Weights of a small GPT-style language model, trained from scratch on English Wikipedia.
Training: a variant of Adam for these matrices, 964M tokens, 3676 steps.
Each number is 50 + 12 x the weight over its row's rms, rounded and kept within 0 to 99. Layers, rows and columns count from 0. The size before them is the row's rms in percent of the matrix's.

# layer 3 MLP up, 3584x896, rms 0.0277, rows 1558-1583, columns 640-703
094:75 49 54 52 67 54 37 58 60 25 38 67 59 76 54 51 46 51 53 48 54 36 50 54 62 52 58 48 48 61 51 74 70 51 58 35 46 72 54 45 52 30 61 13 49 60 33 54 46 52 44 51 45 61 52 45 53 62 41 55 56 29 61 63
099:51 68 42 47 22 40 35 47 40 64 45 64 49 54 65 45 38 46 38 55 48 66 72 51 49 42 55 55 46 67 41 50 46 77 67 51 32 46 65 41 69 74 47 36 58 53 56 52 55 50 36 46 52 50 47 64 57 58 56 42 53 50 45 61
104:64 64 56 75 42 45 59 73 41 59 60 60 59 70 47 59 30 40 63 61 50 49 31 59 72 59 32 41 52 46 43 27 47 48 45 60 56 38 45 51 59 31 66 57 60 47 55 47 52 28 32 48 57 34 72 46 30 58 31 47 61 52 42 33
102:70 71 54 48 58 61 17 55 74 48 64 57 40 52 32 39 69 47 22 48 48 33 47 68 65 29 17 29 46 32 58 68 46 36 42 36 50 44 50 66 35 49 34 57 63 38 67 58 68 35 37 49 61 49 39 56 17 58 41 59 50 34 45 72
100:66 60 47 30 43 35 61 38 56 69 58 46 55 38 57 58 36 50 52 59 69 60 35 75 55 60 45 53 36 60 59 48 48 41 49 30 53 61 71 24 36 46 58 65 66 87 59 39 58 56 30 48 59 56 38 40 35 44 57 47 57 39 29 40
100:66 28 40 17 37 55 54 48 55 46 46 52 38 40 56 42 38 48 55 33 55 59 75 38 58 28 24 50 44 71 35 46 42 54 65 73 65 51 47 70 57 56 36 48 25 36 70 51 56 32 50 38 53 55 38 56 65 64 43 30 49 44 61 63
105:36 22 36 60 61 43 57 50 52 63 44 41 51 54 49 49 51 48 51 48 46 36 55 64 58 60 47 58 49 82 53 60 54 47 27 88 47 61 60 64 59 68 61 47 29 64 44 47 45 64 44 35 38 53 46 37 39 63 45 54 63 44 44 55
101:62 70 42 55 59 62 43 46 37 44 56 47 47 77 45 46 34 63 48 29 69 35 44 48 42 50 37 29 53 54 34 43 41 31 60 39 49 42 48 49 33 58 41 59 53 63 39 49 58 48 65 67 45 54 48 46 33 42 37 49 46 21 36 78
098:66 51 48 34 77 56 61 59 17 62 17 31 53 56 45 62 43 44 57 41 60 52 70 39 42 47 40 46 36 47 31 32 37 54 63 44 31 50 52 60 58 62 45 49 55 55 65 35 46 29 48 71 46 60 32 59 32 72 48 45 53 23 59 37
111:37 46 74 45 47 51 58 47 38 46 53 67 70 61 58 28 53 63 45 69 63 55 55 52 54 37 57 55 41 56 52 53 58 68 42 81 56 52 25 82 49 60 68 66 57 61 56 48 45 48 32 58 42 50 44 44 52 57 51 62 68 54 46 55
093:27 50 35 57 41 48 35 43 53 54 37 52 63 46 65 21 56 63 57 60 51 31 68 44 60 41 70 37 56 60 48 55 43 52 30 49 49 40 42 62 29 25 49 35 38 27 46 24 56 69 65 60 54 66 48 35 46 45 50 81 51 23 45 41
100:27 52 58 42 55 55 48 37 23 43 32 61 48 68 43 49 43 52 61 48 64 85 63 52 35 45 51 47 65 58 54 47 52 58 44 45 53 38 54 56 40 49 40 41 63 50 54 41 52 79 36 55 46 47 71 46 37 38 38 39 64 59 39 37
105:81 34 67 51 62 43 25 49 50 37 66 39 45 66 39 57 59 39 47 59 61 58 38 42 58 01 46 50 55 76 47 60 65 53 42 35 55 45 89 58 60 56 52 46 49 39 62 58 62 57 43 46 67 52 51 51 42 42 43 43 60 52 56 46
094:32 58 58 52 22 50 45 62 63 45 51 50 49 46 35 54 38 67 57 47 42 50 52 50 60 38 43 48 69 54 47 27 46 79 54 50 48 43 57 42 57 55 70 29 62 73 49 63 59 59 52 69 64 44 64 50 51 44 42 51 49 46 58 52
098:41 45 62 41 42 62 32 70 47 62 80 38 48 42 62 66 45 53 49 48 51 55 59 37 57 57 69 45 59 48 47 58 65 69 52 39 52 48 53 60 44 39 40 44 41 59 38 40 30 39 39 49 30 68 48 55 57 47 53 45 48 57 48 65
096:51 51 53 46 64 56 53 60 36 36 57 44 71 35 46 34 49 27 47 59 59 40 45 66 72 65 32 53 30 44 59 62 47 44 50 39 61 66 60 51 75 37 57 67 53 54 49 41 36 31 56 52 48 56 54 47 50 34 52 69 45 40 57 60
098:57 49 55 58 50 64 56 40 63 68 37 42 49 45 56 42 59 68 51 50 62 65 41 57 68 49 37 47 43 50 37 41 56 62 47 40 46 57 44 52 42 39 37 69 34 76 77 46 41 60 65 66 50 60 31 55 29 73 46 47 62 54 48 54
091:53 49 23 48 49 58 51 47 38 58 45 45 55 37 49 40 43 30 46 44 35 69 81 48 57 58 45 35 47 61 67 39 53 49 48 60 62 47 38 52 50 65 49 51 56 35 51 61 56 62 51 49 54 55 62 61 62 50 55 41 54 42 51 46
103:37 61 70 35 40 68 23 57 37 47 56 58 45 63 37 31 50 77 58 67 51 48 59 69 37 48 39 56 54 67 55 51 36 68 44 46 48 46 45 42 55 44 60 34 41 49 67 42 53 45 41 48 46 63 26 50 62 59 42 39 51 60 49 56
098:50 36 62 57 37 59 54 49 28 50 34 57 81 58 43 64 53 71 40 51 60 32 55 53 51 48 34 63 73 33 32 33 28 44 55 47 53 70 54 47 47 46 47 52 39 36 51 52 53 59 31 49 39 34 39 51 48 53 49 35 64 34 40 32
096:36 55 67 42 30 35 61 47 33 45 71 44 43 38 54 51 53 49 72 45 37 50 57 59 31 68 42 46 53 70 52 43 60 76 57 46 49 30 41 77 43 38 40 53 42 49 65 51 51 28 32 32 57 72 55 56 69 70 45 54 47 42 57 47
093:60 58 54 48 61 45 49 78 72 35 83 51 34 54 50 60 51 61 52 50 47 46 47 41 64 54 44 15 33 45 70 40 64 44 37 63 48 62 44 49 53 39 56 44 45 28 64 47 15 29 51 30 47 54 42 46 36 50 38 59 45 43 57 39
091:69 53 28 50 74 62 54 71 53 39 49 48 58 37 41 28 54 56 54 54 44 68 34 39 45 50 58 50 69 50 74 37 48 58 61 48 48 47 42 50 51 56 52 34 57 51 59 52 60 65 56 43 47 44 31 67 60 62 52 64 58 43 44 50
094:42 50 48 38 51 59 41 46 52 45 42 64 59 60 50 66 68 57 44 62 68 59 54 54 46 49 24 46 22 58 47 45 39 41 56 62 65 63 36 51 46 66 48 50 47 34 35 33 43 65 63 45 70 42 52 47 53 27 36 68 50 46 43 53
096:49 33 72 38 50 47 56 23 42 52 49 63 48 51 56 36 50 47 89 55 59 58 43 59 49 41 56 28 74 51 37 44 56 42 67 65 47 48 77 50 60 58 58 42 46 40 51 52 64 32 54 68 48 38 25 44 36 50 54 45 47 44 58 54
105:68 42 65 64 54 55 47 68 11 57 57 48 60 38 39 44 47 57 56 52 53 49 38 61 50 42 30 21 31 59 60 61 43 55 61 64 49 51 50 63 54 64 48 22 44 50 55 38 48 62 50 52 56 53 60 30 34 50 31 56 47 40 48 60
# layer 3 MLP down (transposed), 3584x896, rms 0.0212, rows 1558-1582, columns 640-703
080:55 45 49 55 53 40 53 47 53 51 49 38 40 51 53 55 41 46 56 41 33 50 70 62 63 64 56 72 46 29 46 55 53 44 57 39 77 38 62 54 35 39 40 41 52 47 38 40 47 39 71 42 79 45 31 49 54 38 62 44 18 40 56 45
108:36 47 41 36 55 57 48 42 48 47 63 49 49 43 71 51 60 43 53 42 51 48 52 24 14 53 51 65 57 46 39 59 52 59 52 57 38 39 39 34 47 48 33 41 30 40 42 47 44 64 65 56 54 60 34 39 54 68 24 65 24 48 56 48
101:35 41 44 32 58 56 48 60 62 58 29 79 61 38 62 55 59 46 28 54 60 72 60 57 61 73 45 62 64 73 68 58 66 52 51 43 48 30 62 52 37 78 35 31 53 45 59 27 55 35 73 44 60 39 45 55 70 49 63 48 47 69 59 47
101:41 34 68 43 46 60 68 67 39 65 55 40 45 48 51 44 35 51 33 67 67 50 50 41 56 55 50 56 64 70 48 50 51 51 47 70 41 62 55 45 24 41 40 45 48 29 39 61 51 50 35 43 34 52 50 70 37 65 43 55 46 53 55 73
091:47 38 62 35 63 43 24 46 44 45 55 47 50 38 38 65 49 41 68 47 56 38 55 38 51 42 50 44 38 43 32 34 68 72 69 47 39 30 36 38 70 35 67 56 56 65 55 54 54 42 27 50 51 46 41 54 36 67 42 65 31 22 55 52
100:57 55 85 59 44 44 40 51 45 60 60 20 63 41 35 30 54 44 31 58 45 28 50 61 45 65 37 50 31 39 55 45 43 47 38 37 27 38 38 47 48 51 69 48 38 44 42 62 16 44 12 62 51 37 56 41 69 57 64 52 17 53 60 49
105:57 55 50 27 53 32 41 58 31 67 52 42 29 56 59 41 52 57 47 39 62 47 61 58 32 48 46 47 47 19 61 45 50 56 46 49 47 62 43 29 42 54 69 64 36 39 51 49 30 48 35 55 48 57 60 51 66 48 41 51 39 68 66 46
101:37 67 56 59 48 53 62 67 40 50 61 43 61 68 54 29 57 70 66 47 36 65 33 51 50 48 31 30 46 49 56 57 59 44 72 49 14 65 65 48 52 70 54 40 73 39 36 68 51 63 55 42 47 54 18 50 45 58 54 55 32 54 52 33
096:45 61 62 54 58 36 50 53 72 50 49 46 44 54 50 71 40 48 57 47 54 56 68 41 28 72 52 60 56 40 58 34 66 50 60 63 40 30 48 42 44 44 50 44 68 55 35 60 34 36 48 53 58 50 47 87 32 45 44 55 35 24 55 63
113:42 62 62 56 44 21 45 63 40 64 77 45 59 45 37 44 66 47 38 36 48 38 48 44 71 45 61 55 55 52 59 59 63 65 63 26 63 52 63 62 40 64 42 38 46 40 33 32 38 44 59 45 51 64 55 34 67 46 41 36 64 29 40 31
091:62 54 36 55 61 33 69 54 57 45 52 47 71 54 37 34 40 51 68 49 55 42 57 40 71 51 36 51 66 57 55 50 51 62 71 52 78 58 42 31 54 54 41 47 33 69 43 49 63 40 59 57 32 43 39 49 45 47 55 49 46 61 62 30
098:78 51 49 61 57 51 68 33 55 53 46 61 41 57 54 67 46 49 46 55 50 48 56 66 41 59 47 50 58 61 55 56 28 51 73 36 43 39 55 29 72 57 53 58 32 50 67 53 62 47 33 14 42 25 35 55 55 41 46 59 39 48 61 57
105:67 49 53 46 77 45 58 48 44 58 54 66 60 58 52 60 44 35 51 52 21 67 51 49 41 32 65 56 52 37 42 50 52 53 52 68 50 38 42 52 53 52 43 32 46 55 49 54 20 50 49 49 35 48 53 44 60 42 44 56 48 54 36 48
105:51 28 61 52 71 57 36 55 69 40 41 45 40 57 48 65 41 58 49 45 57 51 47 61 40 55 55 70 67 30 48 51 60 65 42 42 53 44 81 54 50 62 50 69 52 56 61 64 43 54 55 65 55 44 47 48 52 26 45 39 47 59 29 75
105:46 62 65 18 59 65 50 44 69 36 52 57 55 48 47 46 44 50 41 53 59 61 58 37 51 61 72 53 45 41 62 32 51 34 49 45 59 54 46 60 09 57 57 57 13 45 59 51 38 37 35 56 56 69 37 35 68 39 45 40 33 42 53 50
090:65 38 64 53 55 55 62 33 44 60 47 47 43 31 51 53 44 51 56 47 58 60 42 61 22 40 67 64 61 55 40 66 57 29 50 56 60 63 56 41 62 45 61 43 50 65 36 66 31 40 40 45 65 39 44 53 71 66 41 42 49 62 48 66
092:21 51 50 58 36 50 43 53 39 43 56 56 68 55 67 62 45 38 63 57 46 44 26 47 55 48 38 48 32 38 51 41 40 56 54 57 38 46 36 42 50 65 39 30 55 55 31 52 41 32 45 49 35 40 80 53 55 56 61 29 58 34 57 63
072:59 55 68 40 50 51 44 42 68 38 58 54 46 57 62 77 58 75 64 53 67 46 17 55 31 31 69 60 45 48 49 50 47 75 47 61 54 56 60 51 52 50 61 50 44 50 39 58 45 37 48 51 45 48 45 46 35 59 42 34 33 36 42 63
104:59 60 68 57 67 38 43 67 52 55 55 50 57 47 44 42 30 51 41 63 54 36 52 47 38 55 34 66 49 54 31 52 45 44 32 54 45 24 36 31 61 55 39 43 36 26 44 54 35 33 42 35 47 32 73 68 43 51 71 46 44 36 55 57
093:66 27 41 61 54 74 51 68 33 49 64 38 52 40 48 30 38 33 57 24 72 41 50 42 53 55 53 35 37 57 57 47 35 28 26 63 35 32 57 51 58 43 50 65 54 55 45 51 65 50 51 24 38 55 56 34 38 46 56 54 50 19 34 37
089:71 61 40 55 52 74 54 64 49 62 22 44 60 56 65 37 39 53 52 60 28 53 70 42 35 63 46 52 53 76 52 44 36 49 70 62 22 62 56 82 58 53 47 42 38 50 50 47 55 67 59 45 38 46 56 38 40 43 54 75 29 57 39 61
101:57 45 62 61 37 47 55 59 37 46 34 38 44 43 56 49 32 53 59 57 47 48 33 52 23 56 52 61 34 69 51 51 63 64 53 48 39 24 59 42 53 79 45 29 52 80 65 29 58 63 52 40 42 55 41 53 40 31 38 62 29 53 57 57
077:68 43 44 62 67 43 54 46 71 59 59 40 44 44 55 68 45 41 60 56 65 35 61 55 33 39 59 49 59 80 48 53 37 39 49 51 53 40 66 52 63 48 55 42 67 58 61 35 55 54 41 34 77 46 51 26 36 75 30 30 09 60 41 60
097:54 42 60 61 32 37 62 39 38 28 77 61 43 53 42 52 47 59 80 39 51 52 48 39 53 41 47 33 31 41 57 36 47 18 43 37 46 63 51 73 57 39 21 28 44 48 53 59 65 63 31 43 13 44 31 37 59 39 43 57 48 46 60 49
090:53 53 37 70 33 50 56 54 57 39 43 33 61 48 66 55 40 43 58 66 50 33 65 37 79 51 34 44 47 30 42 27 65 30 62 54 60 37 59 54 51 46 59 46 62 53 47 34 32 64 72 55 27 56 81 43 62 43 32 32 34 55 50 54